From a checkpoint of a small transformer trained on Wikipedia.
Size: 3 heads of 128, vocabulary 11341, 26.5M parameters.
Architecture: LayerNorm before each block, tied embeddings.
Training: a variant of SOAP for these matrices, 3030 steps.
Each number is 500 + 50 x the weight over its row's rms, rounded and kept within 0 to 999. Layers, rows and columns count from 0. Numbers have three digits each. The size before them is the row's rms in percent of the matrix's.

# down: layer 3 MLP down (transposed), 1536x384, rms 0.13, rows 374-473, columns 320-383
# up: layer 3 MLP up, 1536x384, rms 0.138, rows 375-474, columns 320-383
down374 106:409490439452534480497475466545531526408499495435415523448437545535500501512478505470456510463417544513423491494603498452482529601464499526488419498505441425439534478522545518450482509468505511
up375 128:544564540532463515545408507514479518504470463504539576501517422501567446548451419671465435520452512468522491498545500433433454477536541502509554489556523452535484579611455432460537491498473443
down375 128:513570460488525520449499495522562531475440511345452568498590505382530537539471347536635431603530527566486515520608534486479507422492494488546419568546524523546428516492416548495526562539448413
up376 102:511509548508489456516486499576519489476508433562438510506535487564571514473553532517490465487509533507520443608505395463457442489492543575450593485557478505461433460450508548533566496362572418
down376 107:521473518507484552503448476533487617502434444546622527498493430471446501350521399632529500486511568489542471508616453527558461548503391537519534583476451487505471470506452540533471510491554461
up377 106:565474469604551612445473523468483569472484537573504507447468520456473520458510496562406442555583437527562399508517520558484482459465607490513516573484531574538476508562511506502546584551465499
down377 113:462469494438490355472482425532487450430538450470483545536518519544429443552504526395498592439550497493511547491519544458521558550480413538595589427416529471469545464465513526518545491507573486
up378 111:515414573494493517407457570543443477563462562488527568472464458565544424473470518416490403499499537438447484523531392380534472511517476456476644441516530536508519569560498440425480505486581491
down378 095:502528519551519417449620461551550488537516572397473492498554459460546433506593481500511529478424520478472553536455492506508574432458489602510421533473454535449524505438507487564417465436564456
up379 112:464474481528539429432538494489536552423474497618529492490448502650490482534546545518471487622547393521489448505563434539530496407443519474471622452465491439557511536501537375544501447491424435
down379 107:459568508410401515473446537541536501443472420417470532494466532548585443636487523546509474420459441494564475536515490483494558479511429543507506454496468503543476370477550458423473570480482598
up380 096:563468333440411535575459549498399563508510546446613550508507434510516443486384560508542489408468495487468541486492495446422528424485563457532503452532420512499507385467493573566418467438476477
down380 094:466525450551473469524503558471511446417435498543444482370450490447441483523492512462429450562474440535484486552546440484447521499478499552526563485510485415475445548553492460522541515551470484
up381 098:443477503537494451472520498557385503561571500540459507472451397538472500607539605492603510631585514459459505445511562526523524542509528591467550396528503428455490357444479450480469451498537394
down381 095:478449437522457439536481569456521563441526443476471558459440540459593565484497458516408527522438468465511510598564522473405532489625550531601410499546434515461534469541571521558501453529462499
up382 102:616583473504465527556484543516502449458447402492448470482576553503450466457413500458560473452480411558403502376464492544415516448593525483513488515588478542467457502515483467528470468459486434
down382 109:443437504520589510478532413572417425528476553562478469500430447540565562507539476523490483597509508450534529558545512452677553619426450550515470383424575537538580655439523504553532463469516564
up383 108:535552454549567553474509483458522495430520528576379522539579451445354551513498467482439390531535437499502547425564487551500485488527505499523523498499487510465480571489461418524552540546472562
down383 099:392441476516575540496435461561449578503452519423480466467559482453454506482582430454446498532473566498604535478359495510476418437522453522461458403499517500516479492405466479366424481496493524
up384 103:539492537492555496455542514420515422502469530623474432463465453470436499459497485513505428508506409483425473456603497569545427531449555463524549425460499448507538490485446545560471474500448486
down384 098:563508446485411585504507524547488438475497517483538530486555525499511477577451433414470541496485462525497536502536571450443520493534520617499466478462508431425573526482539433459561552420465467
up385 100:479571508450557567526486614438461517520510558439479482484456501531507505470487401533504476475515416437465500514553513567541468509570541553539481522458501483428447435497551444473525580554540506
down385 105:452502493496405446535504497494508406600422504523588468538491449533572388481433661561451534540482481495430533456392435431484446487537513585478452526643533544500550537452468500507493433437471425
up386 109:431501479511520544529550609435517542537519563495562488455531561533394517497459420523528516504526460538606465496453563483500462542482522394502517533487515495573516488408490469498500459462465553
down386 114:528416573446497582498528498491536540512451474525531463496456491410425512546468405562495529437503436606519504508530510535552424554531476421442422455437419535487516425463418504581472523441377485
up387 103:489467526435565527490599540543468479605541530579467428467516535529507514524556572598502569533514485344492546447507518499467600444457446426457469519465511418507647516423402467461545476450499421
down387 100:356517498559416499511425541452499498469429454416566542579490461474584505456394484578526520434442456681516511449474524488482456437548431517419483403413499497451571487482454563463466516509509449
up388 114:510518482485524458502409515459418485423450582517467501441548418506497514494469490484460380506522422563464564412512558507553482525571515531504574479420541422538510464484473537570417534443483493
down388 106:496426541510514625499518488496572485575405456465533448454463499516530461461511421489518475537438392514452459507469506503529455503530517523523372507402483529541385488477526459512467508539539453
up389 120:570561454502474399476472477441479589582498549527570539466474461530474478524517462481509474515498560472475530534370449501473523528442512481472469507432548518481469548534622472541378496461518463
down389 124:585527469507513562489506528451498441450556472438469523474425485509521507501469475592510498502529474459419468490591544523492472427524451514470481450564441482550626454449446542572578559498472479
up390 085:564534469466500542502553476544493533439521399474491503454439543477555552572467490550517417531551539415576490557451466516500480522448432564567540565556514547479543397493450477478541450666567504
down390 099:456470525489498461479462466510534517490599544479484486498543530414462606502515465520536505478565451500428457494559495487456462585498428475536443455606568497450621520437427484433494453524404468
up391 102:534573568398467541487459496427475491430609487510480467533472497559540450492477468472527427402538478502424473506428474427584558478615498459532555402548498520426531468570497456478428500458517444
down391 103:506491621440572460544483479503554503454494591525492467479516572477449494494567494478437461551470478477543545474422431515497610565452486553588522436476474487478460618484516434443535419389455546
up392 098:514609462530472534463540437475423474463462516495471438586572530453550548424554499443515510592473553476512455508505509397442553456451453548605493441539496605509466423488473474417589462562394502
down392 101:569466484577502497491615472447458459485512515383496473494575505459445447566502421480539494488511477544511525489540497512461459482559409495389474467455547549532503433541550533496437535541401501
up393 102:528492512473549553555457468480422478467472483522502485489522438511539504533542538377527512541466558446477420516564454478489517460469477516568425634612459566529475432554543510494506536526493473
down393 116:451560501428587424528543472533470578494575476608510436516492551508585439619520531446579457502461512506477555524502563505520447510479530435446524514514504501523456479509474483502523539449567388
up394 083:526501477409441546530429526528534476539525548481538471523459523557560567534466515461480488555487430437491536476492471503483471570441437536509511563458498558487479466512564499493546515481462485
down394 092:586460640512534445547537463500522513607469572516460535580452495406556633398512575512439518481544518473421457512525540496572492522551498542506501519460611594473494499415592541581550495433504492
up395 100:582449522627430526481504444460533533460553422549519537450575504508385494499514382441518528536513499505504518528459476448459556534481543494437527458494516470556530488423507459547540432484552501
down395 100:444535479468591475452648506503593477542505466484482539558383488403653540489446552458464459442498520546495466459554494491476440489600513487526449550478533522433432469595460509441435525491522459
up396 109:429538465396482517494472490569472492633494446492578520481515552535546525577426525395456520452512548453406545624608521478527510498513431520517410472506482489600514567513528386485505502485523491
down396 104:531519512516522366437339559616494448340552431476494595526546529487466513427486441512436473498513424383487557509571488554514495454642592543484532462443597501518533442401449570483460489590528460
up397 098:543561538591483473442493397511563594485462532544459406462477513563583494406515470508489494541557538411494454566542476639495495503533518533492488518612460427473514585601410464436489516508465479
down397 103:534439491456443540540505493611496587515517474477474457576366526478456538384461527454514533554468494548473526388495463527560486517486405503493459427519561478490530416464481481524509511520435501
up398 085:583469427580543619442453390444561480522412450502429528419520500494521599480512469512439470536487522469467498585432504551532537569524487514522541439496444477441583548463500558516437535552549494
down398 092:486497492495535454554556549461527551506501464530472540381508508483560571545486437448532376479497498414404457539532528574521473497509539506559457527539479440535600513451548506399432497491507507
up399 090:457546432505495493500477598480530481587549499457465502595553480447523532476512556520616495424547469473520483289499450494474485409499573456426461490499569442475452481568525448417507540513577447
down399 100:530518545465455435559484480499411463473541426474468496406559491455574483510459482516431402501458487551536513509442445506487421432459520532515460483579465560496393471538378523512497471436423533
up400 098:525488515423474467541499532453534512468478477536399446495552472596546452488401507540499460452467467540537571518430500515385507551474511429465549498408475428501471444526545537466463481564532541
down400 097:582556536526491538465419541441457417524514496493495512605437511533492468460546484555499514474458552480564453480547520508538489511498482523558457470503546565567523558540520538587566579416464499
up401 101:488534515436530439500371515444441470467519449496495448496497473470519554536484542487428570452510527460508422574560521538465540625508438562512496433475523526508525529618432458563475504569594476
down401 107:525384548519559577474626510487521433533445527544429540537526428422458485532524453464513545453517488451475435487532465507410601453480479510585473461475532525454567520543436420494573477453473416
up402 100:454391471563525490459412514505440562537486543594607555452538441562467478434528521464541518525486476444553463520535455444497500533484433413456542490496452536540524421491491521449487450482515552
down402 095:589426631599456459561423569506492455477552587431520455517392493521569341549582561572467543426507520469478490510559510469527529509568537437464479499470498471472555500537467489528453538510498429
up403 138:519481449546475450488575439500592504530462532495512451536566504495510509467546569585458502510471416520509583514488500533469538493490524474519372562412355486487452520483432541408526570498466471
down403 132:487411430477486492476494513572516529551526503423564487512544485467534575552499517510507558419509437474446598446418479486499544506556480539500422548524449511478530436426461551444527467469510501
up404 104:483459449508461525474567440446526470534605509541484460484639538494467528487494497377464391524510467547458439534495693467426638426523514540434546499504543480524437564400505533540470533495455507
down404 102:520478538550503461443499501477473457524475539575491468444555562411475537507495417427428441498487513469466483567526460529533517425529575526555520452446575515529501533430469474462378573476569484
up405 102:445530435557472479535569503443463420532490593558488452451470518465501482462611553548478523470454479508567518597446477412493476524540516473529426531528572486520468468460372463540537567481463494
down405 095:618458559410484577560403482576544484566500534437500562571517518465554535403529478496599433509565472432425407432586584524514506534515486494529521546456526496481454478557543397541541507442496500
up406 105:483585538465502577573456423625587533541486513569514505488517661467457499513417511470405466459476477534479505477557493571458551479404480404437522571471514533589532622402562459523546641450544510
down406 116:457537561519489455455526520462444430478562597535602522431506542612492536500455481668432424570513454484480605488487529487493490410463486481454464512539496492543555522473450522525501530501493612
up407 112:454455429505432482520475546500516526513514716473564445462481482387424509476493539393516477463526549487444529497499488489425498476533418528478308457494344557563516511562412446495501461544421510
down407 107:483591493466534479483523527532501416479586385450496520510516501575535478514533466437529580566457539479573473535536511536577539417451530547468597535459461519418591470516560515453526457464505498
up408 098:479486475447489518554491429525444533531457468439520516528473487479503429513530528534519443417514445405436592458528481433414572545469585514551617528636493508479505360496571543477448529561463463
down408 086:494444499541544538506556573582559466511507445449508543465512539461467469443421370550522580492445538510562449537537447520515539559462445490506488454399379481512461498487457499527467492435567434
up409 111:522569445484482484503530580445519544530519506574615466485483492474391434512495496525490540487542405465539473456454441590453420449449525508449421504498464484505524409497430513590581478615478560
down409 099:596451468402492556486568485493561540399450441541349529491538524452519523516431452453502440541470447512426491471562506452487441462517519471490432558446433525519567486525455534524439559482483502
up410 105:420540517480477433477472514514586516506523428458528471563589447551416514524502552506420526439519550534453568527462524486423593539349635506437454397485578545517594490488544510585452478511539439
down410 097:487488475390533474637498567445383552541639435521498483470513551501485487465505534466449534481468524458434497460579610396556507498577483463485488523504532483465411457601473555546496495522582506
up411 104:505594495456476500503492596542400521450458562567487478454523408559430455498479485456469444536467510453470476503486484493467457499432447545477513431549491535488534432417378539513448625557506505
down411 089:526472482385552458482532512486574472513552482485478451598479479409403407459439483506495475499555539437455488508474513472419506519467424459379475548499460425520419473581533444508549549529523445
up412 094:479387474441523451485447464471426425506493571445478534475448525616433536510531493520453486584541401569528420481553515544579435498547549544558580484543490570507467431509498474493455593413437466
down412 100:545535483476488443511556541508445547541508534554503447386507522548561445478542574402606449510511440581442574455460408496503520616467471529472553522494532450499566470536535471412536498498452584
up413 103:463582494569517522520490505450466403583465540458466453486541548553539480519537453411576546498485500545509418487508512468564431483475539470525448535480525474506532546522465504469518481617516488
down413 099:562470517519507580433534551448505562500517562409493462501574542400553545502471500436412513571524425536513447589485506482450467461528602520429489523488459441526445461483467519483473521555495559
up414 114:561484480514442508556512501420527512423558484544539445419450569545484499483436472566432529437544487497543494551532565545421515634508572470553525521516518554482438556469629461535488565493524495
down414 113:548467477485538487447486547533490450447546532521442499549542509469502566405506422543530414562519490500423564502530475441463463418493534500569515397482522549500560404535530514528473383521549543
up415 122:394436520529440594462564515435511546432544551441585508541462480568480445590505444589545536574502511446499506594519447536475468509545514560546538436488479545512442453523497529458526536539482464
down415 123:536570523570534576469415528394448447444529448504580560485504572422475508382551482428484505607468532461558489422541523497480529510398502491507501528450503407585533524553566509515504495535428436
up416 099:521519496516497510500535535476433524490502482514445476546396483580520515542414492498410587471515475558540544457517530560440475461488456496466489531488540460516554498593512498448484366567449468
down416 080:469450606494528492467483464488549507486534450570571504468517505442486564510518447411543476529460525427471454548469518454663495514555552508519401423483512494504473523504532546517500617415512502
up417 098:496542468525394512422477516439485491428476552475540486421474500462469598451503472492504456504542465517415440590466548475510536625536470482456509499400506484452461552610557484545451495491428487
down417 097:463458602510475581503532538486454539417491455599453443585595472524512531453392527509619563490495524492470526597557534423441494517555541472504527448465469437527549559503454488534501482421533551
up418 097:551510535523533530501415425476522527473504505480523538465517450569474497428567435491423501528523520439461523473468424552552485569554494455538460518483537549629529455454452606482588428442514565
down418 092:493507497499520423532534411593605603453454530486465542488505491476548501538516440428624505516490426681540452492551517526470590463467498538494532546506452425499532545500525415536468550528536498
up419 095:501453522563516419400506429440487522430451506446483520437496531473464432594526557465519402546540482480573496520502576422591471428476564537463514545514588517445515529471509492539447460514519449
down419 086:513460502535442538529542540507507507501518450560463536586448430540587559545510492472523485452457540504529495508520581471548444481536408427527592430462506512515450498504540458476381554425610367
up420 085:437480460534491430570472482451477549470466585502507510569473518490430579482377554491462349385463489464514490546484510511456513628541515519483545494518542507590470564450535503494545476385485443
down420 096:465431499461479573529423537555507576460484570510504568575492517496475583548499520481462479516404496525523435553511436608532513549520480392535493511520490442490523454529489456592550494468468503
up421 079:566503523484514471458525459525485500467518494568460417466504519502480421475438608435485495563443514450529436521561529519504551591485570479564378522499423466392482588631466441439439506579522478
down421 107:510555461495526504444503444452425454471486457494503446473504581570435455557487436435490593466544543465501420486559466485442554543597566492524473538496485501432529591527456484588502507429514517
up422 108:594565552566484515508500454495385603435524491522532463561488412489504558493516432499432512494486478487528473516560484483568512504501566500508505500475506537505503497534546532434704468520561452
down422 103:522558562477439560460599506556461516533380475436538522494458527514389476564471526570509438442588598632456589506539486482549479454402392560476540547528390489480512485471636521548565409558488588
up423 113:520467507515569522447598475498464496483516465545545477468495495586414439552677561481541461521542435553554579491520507594483533508442408380496468501504524529490520542472383557537592488463483529
down423 123:468504463415456475520555496454619450564555432452510457493454589532467492489489591454509560457589532502495447562485549488469469526497554521551449522504449535503508571536522474546442556506491504
up424 086:452453470504559450526488479558464487459413527532546514554502451472470498483440486440534357497406409544464507508521452444572495477454480578449454587525496569493471524528496519497505545646519486
down424 097:542454479431562542495553525505524480502555438451454554414531457515505430556542443455467521470536486572504475521505512523495574454573479369503439451556568449498479512475487520511429547552546482
up425 112:510496480468479497433405423518493480541465505473501541484519391467470429559474474534560420491478477519580557404567540506505402604577560457528516467508504550580445385573380543472496463467599450
down425 102:528496580424494533431520527408527507397512572493532504548438521478496481488532425477435614565447473532538473426452509572544449518506426502408543501455559552482626457516538462526533521541467489
up426 096:509529504554510521602486571461475454534520496517481499488539539532489499411534526588497585519517518496467517493450480538463476597398496607446540494454660573485518533480424582457525545512561622
down426 085:533531515487474509410423513513622424579491538582497431597537437408622470505483446519501450513472510517540505460510587535464577500606537451536544520500532443559493368492490467520505556517476505
up427 099:484454493452529508433459467568488456525515565519575502395504494540502525494552513477476463447525424554517501470530482569495448473487452485546451489481457483533478506456530541470531493374418566
down427 109:513513543524600451505524479590493562507525451539504487499528484551465492504522521466580510563576428518530510543453510527493525492572498521471532536541435490510490550517517594538452452417579440
up428 093:440563444486430518522392502454593537557527512472493390525491452386513573520480524501464585493482424577489528518459495501477513479447527564431465490496578524496512379517659484419456491422492444
down428 096:456476454510444569489532554523519510457522567486496410391495417423469403547461511552463502479557495512440505554537449493512504520420402556440592424526444489534503525573553473523455448576447517
up429 102:595459519555520571496478619480491492455461605511494411449523493418471440619436436457524471473562487441526469547500504512358523371548649534468588614510438470509562532469562471514528426554517498
down429 098:369528505504423548500429437488507465465462413504540528501544487520496420484488449553364573468448511500486525530468439411533585389501496544465536498480515513477504504476501458488450507566486477
up430 103:389562429502497409510526506486490489471545523507541436506531392582430517617515522492400516493576529547536493492525556518471522509424402456626487457482501576400514527458455417467437440583574495
down430 106:599452469528550532515524489486478588480465553530476533591435487454598488584480448455522520488567511543468502403536498448615436425468506530499500517383525431590485475468502507382481562559434415
up431 080:502419498448437489403430394387528445524480521535480511530491518581522497520527563611489491505548399476564465496531440510490461458437508503520524635490403498521446471491500447464471514439363484
down431 091:498488502561514497464517463425508533492556496597444452461501521576401548465512487432536470534497465350500461504468476506414560521436595496501507470577502522492547489477514479462506466494433457
up432 090:450471545523512509437464449546485485564458538474478538532560539569491527516483440440494556489543475455452536472510349416463508523534575535506533521542550515459492509466494577445532412536536553
down432 096:461479545504445510464439476527504536481439549455568516523564485389536457553536553535470567513523563576466454474409592615533479561503522513506446523611565503460534537451506522460493588552558470
up433 096:482422566461542493450523563518447541530443557461470462457495507513443466581569439492471520477499481514582444462510440456407492522498556556481465489501492494540377545468541405465562434510581617
down433 100:563439434556474476519532392476614435544530463513549535497399370492503502416525523505506370597453512510425551464445528512505413434565549499479540543488531462459557407466486533532453497555510439
up434 106:359520482482474450478506554449538489553493392409485473482497549577580531577480500529567508548556518501561455506501361527605500467465537398461498512456470513473494411497558525458561557527522417
down434 084:541438532437530525503395570500427517525519537492519491538552556477565536600479609494521479519500566527486425498476436481505527536553503575562464529541410467509522545550560481506432533427602487
up435 098:447559560632535562506444465547445487413463512514566489465513474456534567458557481550544536423444601393515521587497436495569488565478582534535505471497516427461550491518494499443539475479552568
down435 110:502492562551488493515571576548525465507446588541503541567520497502449438509459596440472554568553512559559419425516593519429508468469565525411437462560481515573544510383598407554477533479524526
up436 095:492481549484509529532574439517428471478564474486451528427550524416515525565532541524519526543376514436489472425422459488558429482492406571505588503515567525499436549539467500557572541504451554
down436 086:558436502448497475552494462460513503502514484459488481462427479415603509416466408486538524467487519536417557487530547507512399524577487626499449582542457457573542471542544465501459472421491437
up437 095:485455530602537592484500547550484523519530494544493472475469559456508545504536492532532484523433448584452576539550429537605478482536501493496582573512555526556540458503466514445506595469489565
down437 091:584526558505528473480494463504550425445532492562542514548517459432515487555531543456586496472495490439585469571445546464485485533492517498597433438453389445446489502493488490505454548565548468
up438 101:342445511511533489510417484466522462513500460487534491481480518528524475471477454471459528525523497479489509596577440471488525507491524424468465515538573477460546550513459389468572450571599531
down438 105:661542602438560434507543460573462557556529473499629436494578500543478518516549505516526427481587545591527442546452525497577454365521455543523492534527552585548509487491471542541537440521530597
up439 095:526461513577563513398579474510454493482534475519565497506421524521626572498498441457510578542348443591467479512555533578589469586513571577554436459453451536398422559496385462504574464570524473
down439 107:439433451581489585528531509534589501500523517572506448634533444503459441509508446455489539524437476523471473523439509535478496577480537558574456512484463477530538551499475562465541463519499501
up440 096:455454517454460515516469461506456474521526472507534538503497541516443501470499497442523506501452468519473377517483432526503585569493536559553536461504486581593450401530509525509512386462567397
down440 101:466523431610604516523569478531541472518551515492472512557547520497556578533580493467477421564504550467476478514500529522580517480526491518494567541497528456566513485445497519491560472491391562
up441 093:429467513444401483471434335548516412483466506475507528468547553603537540418395480520560574453491502588428503522561521519613554521524524545500492472446523547532475496526515466545443493451543460
down441 100:514568497579488506487529495461502534444434472465478548536403481515452609477473515486418550453553489496427430560503548484465467401538536437430554550456530572394529521422479571495445438514413490
up442 088:527466474507567511463457475443428616449498523592468480520382427473480588494554512543522445558491501506491434487543423482520462498495581542566415463543570489471608529430555523529479439513441485
down442 092:486435472494457488594502521541520521458544459481522519477498517538548461435456458392466452539499554491534519489474519604461506471569499492517422469527556384509538547432485423490556458427583466
up443 096:545483563480508462423465454557484619422455495459526612485437371385524483484511539412482444484570550541405476376450454538566499554549522529526492473540586485459645414484513472561385504530561451
down443 102:551429588442455574485534462556505522529465497469457531548615570420492507457439466435413574506560455591397471473441589530549510470541536410427498588455455516548496573527463504578414542446527538
up444 091:428509496473531519498527535449538489488507506527464539488457467536424557510462451482557456512551548491422506481498498419433539495532644488453386566599446483414561494427471586527521494533498527
down444 095:549495598577446435557482475527488440484547574507512432513447541484629471495490522487542541479484519566504442614621485452565470529610452523497547518447564563574584570432473522467536550531472442
up445 088:483448494575377562479427458473563491557520506435576455485566559521510484439563520491493560419483576518470559410488470494537459569511621517506531473615450466575436466482571534516474513532502402
down445 093:535579544484492447539452498540466557436539509573546578481580519586532530495486535480521498497541485485508464489562498485562512532526411551406539484447554504488508538461464422501485492482492529
up446 089:433492439520501533530515416512569473560448494436499479482447481503459457506423524548493458549325462490553496494548414428486565509525596498536506415509523532508557389523494517493550464560467481
down446 103:428511452490597427417486485517522587568574510398552527535496541474500503516413496497523511533503518502420464550575487459546542581442433532501462528486481519515471468489460474463537517455439435
up447 092:481528475494564500426433517517437458546472509620589608491536516465567544490469335431499501439477521546423516545474475430484546523479502546504427485563573509513549460550530462509490551565528523
down447 095:459601605539378481399555455437452549532557441493466511578393484472582480512559475491583446488486477451528580537584510488487517490474412482537491341549573580533414416557539556549532514564532501
up448 097:531488531512521441484495517494490489499510501452444448514513481512472480497579534483505557588489563514486539518551438523470569513529528406552395569471597557497517495553564486480576544520609535
down448 113:457597421468432526499476583572430582582555507449502437537498450514524533453493483486484474444446498497421594485475525396515493539616532526547539538515467553543464462514611481488442563469441465
up449 096:509563526601515535536502497476498493495520522458494482533468491478575499608499488372512418477547526465472568544497432485484504591505622507549458443449509542456467457464582638495503509499413420
down449 095:529452404503528427471530498454447420521589478442523549453462540460523590517424520517437606526409591573467485471561532524453505460467520545545444582503508565394518487474405539567523563523370428
up450 105:515470485425386406575489457455452563449520508449573509542489468533464463424523510559470481626516405560499601509516485494473534499503408509453509530470513455463432537429494531521491454422525527
down450 103:597449487533553534561544514494435466509550550430452552560563539464454575443496553531542499522436451559571468550554504524574515460515550453430503469482493479523436506593532498472499548527467468
up451 100:500436492436477460515470512429519553493483500518379464497495457501501517422503551522530533467543625473527456609551541462596501436498603567377471521537497472505589612566484452518568435480513506
down451 093:535473632554490633453561493580522500515488502569521463484490483504477511437499524468526517521576503430488449408495344492502474416524443554464513510551482444553439529503483329469513551537511529
up452 091:459419551455517457549519525509533546489557474466514506539565517445482391472475455530604540378519516487497533598521484472515575492443496489487476420417494459484611508601515478472509588484524541
down452 097:525528597469563468453497577547504654485423605511485530502609513459492480520550474494487431505516465483613517439469488430527527546403576596443506410506480549531570557472522421477540534436534476
up453 096:478535459533506496538495505450503573596453528490492460496481589470598521526428475502404484560540514484473470504478413523498597610520460508517484509594461489463531487501538461481575516524509566
down453 106:526445487466435519473414496480449497552529408493464488489479525456560476474495460500621517479564518479552518515496510464494491471483420616499485502501482483513304438599503474551530555467485545
up454 098:514457484604545540530503554515537516568496524489481467509522530443497556586548556571496489485427417478422508543485499550410521451471525449504449496508482484523487408495498478491543455555393428
down454 098:553418614511581423496549499517451520465488469547502481430515502529501463536524479479522590337545510581541409541540455551506610513434437552563481521311548504340445549410468562572602529480516457
up455 101:545500568500580443429480654457443455463529564424598452492478587475520504486443557532436427438548457441473512485504483523443471456577484515584482508507512487582517434477495461483514517467552443
down455 097:583375579550476470413468481557475532421497524442533522515412596585472420429497567466460523419486517524506520569555439543410536506412494509546464472438429545466497574459603521508527543476496448
up456 090:541518520565539508519431507539535522476485454444458453494550425534491502486500556515606476476548443523493534525435527526495639555497521580406417471581626390475479520459534558472518463561479502
down456 107:490551437445449497494438509509497583555471569440444572444576405505465566512535446533533539539453454406449505507489418454538368513502471516646563562467484504554516613507521494400507522503467523
up457 118:457555507512452452517521501522384550507530538664560489507485470475535585496529421523501490513580493477491493502535450478505518573387517562559570455495412565497563470511485516498514484498571548
down457 091:579548535481531476490483564525540566534512430416569532541655537483513461592488540575550478455509496536455456511515663534507507514530536501455479473449505514469509433454530460535447543567504458
up458 105:529563448475473498587527484625467545472395522475498503525464497547458522548444452498501519511509498595520525501420529459516553437450461395538450506499563524481548357423521423551463488527497571
down458 123:475517436459433457524608501483416541551532388536525521510470422510574450482546560509397567475493456463468516589539536522448546467424529547511596530596484557438517451518523457479469491462479499
up459 099:444455468388449476501481446440491507475476491471482563469542453479477472469489459521491588552491541507464466450475567512656444505570572433499503490475431476477542495495541517535522481473537400
down459 094:519558527460549517546493506566588585534551454508447556494497569584475434484527495549480423485484491517569476512571559541588408458534433416527468454558486520541482435523430434500533471444506624
up460 100:539487486461423499468486543484488544454442519525454538561493520489527415583505545609495519479539490460473534502578428486539577488487612515565468601503467475498517507560464460546463545532435513
down460 099:463571474516488545435528455522445517508472557498509477411435410451534469576471520524535473468449490495619588452518479573459565523361417499461407530501484562508612447394500476470516529519521505
up461 096:419478498503531510490479565488460616479495451382518427487440507499474462453578496566573449516476544492529492498560429567427457470589401459487480444565472486497512504533449477539462462498524465
down461 104:567475529494522495483528613490550515461482501397504507465435479441552500443439562516503454460545427497496437562448480459450435475497415503589532528550429516458424581431556564473459519430542407
up462 084:514538477482518426522536556446535534521476602459474536514533560470464465512426564463469491444541468526525478563476562455567379437536560521404463502510490423549472505489443487494513489533586561
down462 097:477477539537562563533475450450538525582525580511524397534502530360458515512539401501541534493487464527511502431496506619519509514547498486443535427406469581431482560456543493428542448525478393
up463 104:489505355547433482556469468465502540558367493541518515434376384492444563517494497514501560491451514531438598580474505497529522435559499511382495475482457432469559441520575545518523481479476379
down463 097:502482486477456545459514481471501428598553455506558564532417594346562454504520520499580425455605476466565513424617569497497504582482527468485458502514427481510422470551568509451484536541418520
up464 090:466518488484447501547523497529440491564506554510530593492500464602467650510437558533458472486508406449430472480407468439364512499538558488479547511549487570515473540456466456468474484590523481
down464 100:632502385527511446588464514525499556470513440519542541531501547514600528578509443403350561580525541533539487542507507523558563443479478531553481490459483387539485529487491476404569529455475477
up465 099:541500463539541534466473550577502517474356529417445505419514459431469540500459528437575410501583489515426540516420486574407479422449514497529554532472446404558531627478510479450488405510500554
down465 108:493469548600570521493493473514456497478448525550523489585522611505487495531456519547486535456519523519463535501492513525627505559604440555480515468477528489533565552446479486478432452543507503
up466 093:467500539500477461480530467567572535560551552479527433524517420506494528544600479544501556385460482537473518507529486454469585512462606399469572498453496540446566505519463595435455531509479483
down466 100:514542494555511575555477479484506567464527507511507545483559600517546475503474522504474444465507431464531464500482579476484469497605467584494416474532468495491433552596535483607549476485466402
up467 105:481408524460448508501529561469421479563516519507595507507559474478482419410438517468550477468482464509438507506523490483538532469480518425388503457483511597537497561514507442469622498475467521
down467 102:508518513524508472520437555517566529537458583485561470490465488522574543463505488529510483541493517507515429505574554464568506444531435567433516443471473404521541441425429482553490475569499506
up468 093:428452424495574590462427496488461426483476520564586412437456458472542507468561560437516538614512514544475549578618470548609443404513516540497562470471566393526552458460566391505475535432532437
down468 100:488431468567523522484468457508485433490556493450529493489484487546474544486365478523456562379459540484550501526551510557499476509507461429532542557539437501481504456528503456500459460573490554
up469 097:498541520497531501410545497441510616415545411603534405497470558560529445473462553438517505527572485496457518471522552558567500525555529394481466521504551466526536434522511408569530452520485547
down469 103:564534511384428487518508512573489443495499575574477487520548431499519563574491565507379572502550488551501569507514532517538509541489558526505561435482485538463544493490495536580329503591523528
up470 102:540546490499517551491461478520424548587487520524527460565557564497406481470506497477482412491509499571491458490527403592579423473536545439436493516497471469543430512444591483521492555563445495
down470 103:474513533521545442539593475513476473485496558496486542440476488528423515499521564510495542514552519467519522502477479546413565488462517566524528501568490474385503509472494490539469523502473538
up471 094:384554445444418528497512502476391459490500516552633504507546496557474594453565462581434547406461540524428507435505560546477495471490446488416425473505557441537483509476410521487433408485566464
down471 096:521583460456444538555464489549507550498435480528477506449484523490488383438509488452483602410494530482479411546418500440432544473555634475539443561536435526500495462506533506527408553501435483
up472 101:537527529546439524513382561386564548502556509477490429501546472521524468492432441457536526446556533369389481563515529530489492511619569621521404467531558551532490402501428511451422510454449480
down472 095:501439511473493441541543517522516381552474541480539546556403451587444403443507504528557576463429435529468500524500497508539491447415567583487418509448500430434486459536512425502555563499562435
up473 093:505571448429598520527512572505527530503454490464424497494564561428433412532524492504473450479532533590507565470522477471477525478505553528590494575527384479386573527492488541494428499443573503
down473 096:474482556504427483532465512516530445521513497554499529610525475513461543481519469486466479526517467488475505500419483540511503492533492506401573464459567553538469563543503515505538596510519396
up474 114:555606528521556519491557518472594456495526602375539502497618547530404462528338498483459528543439607378565655514469451510477472488478494428482532498523475537493488485548521483517570485507538397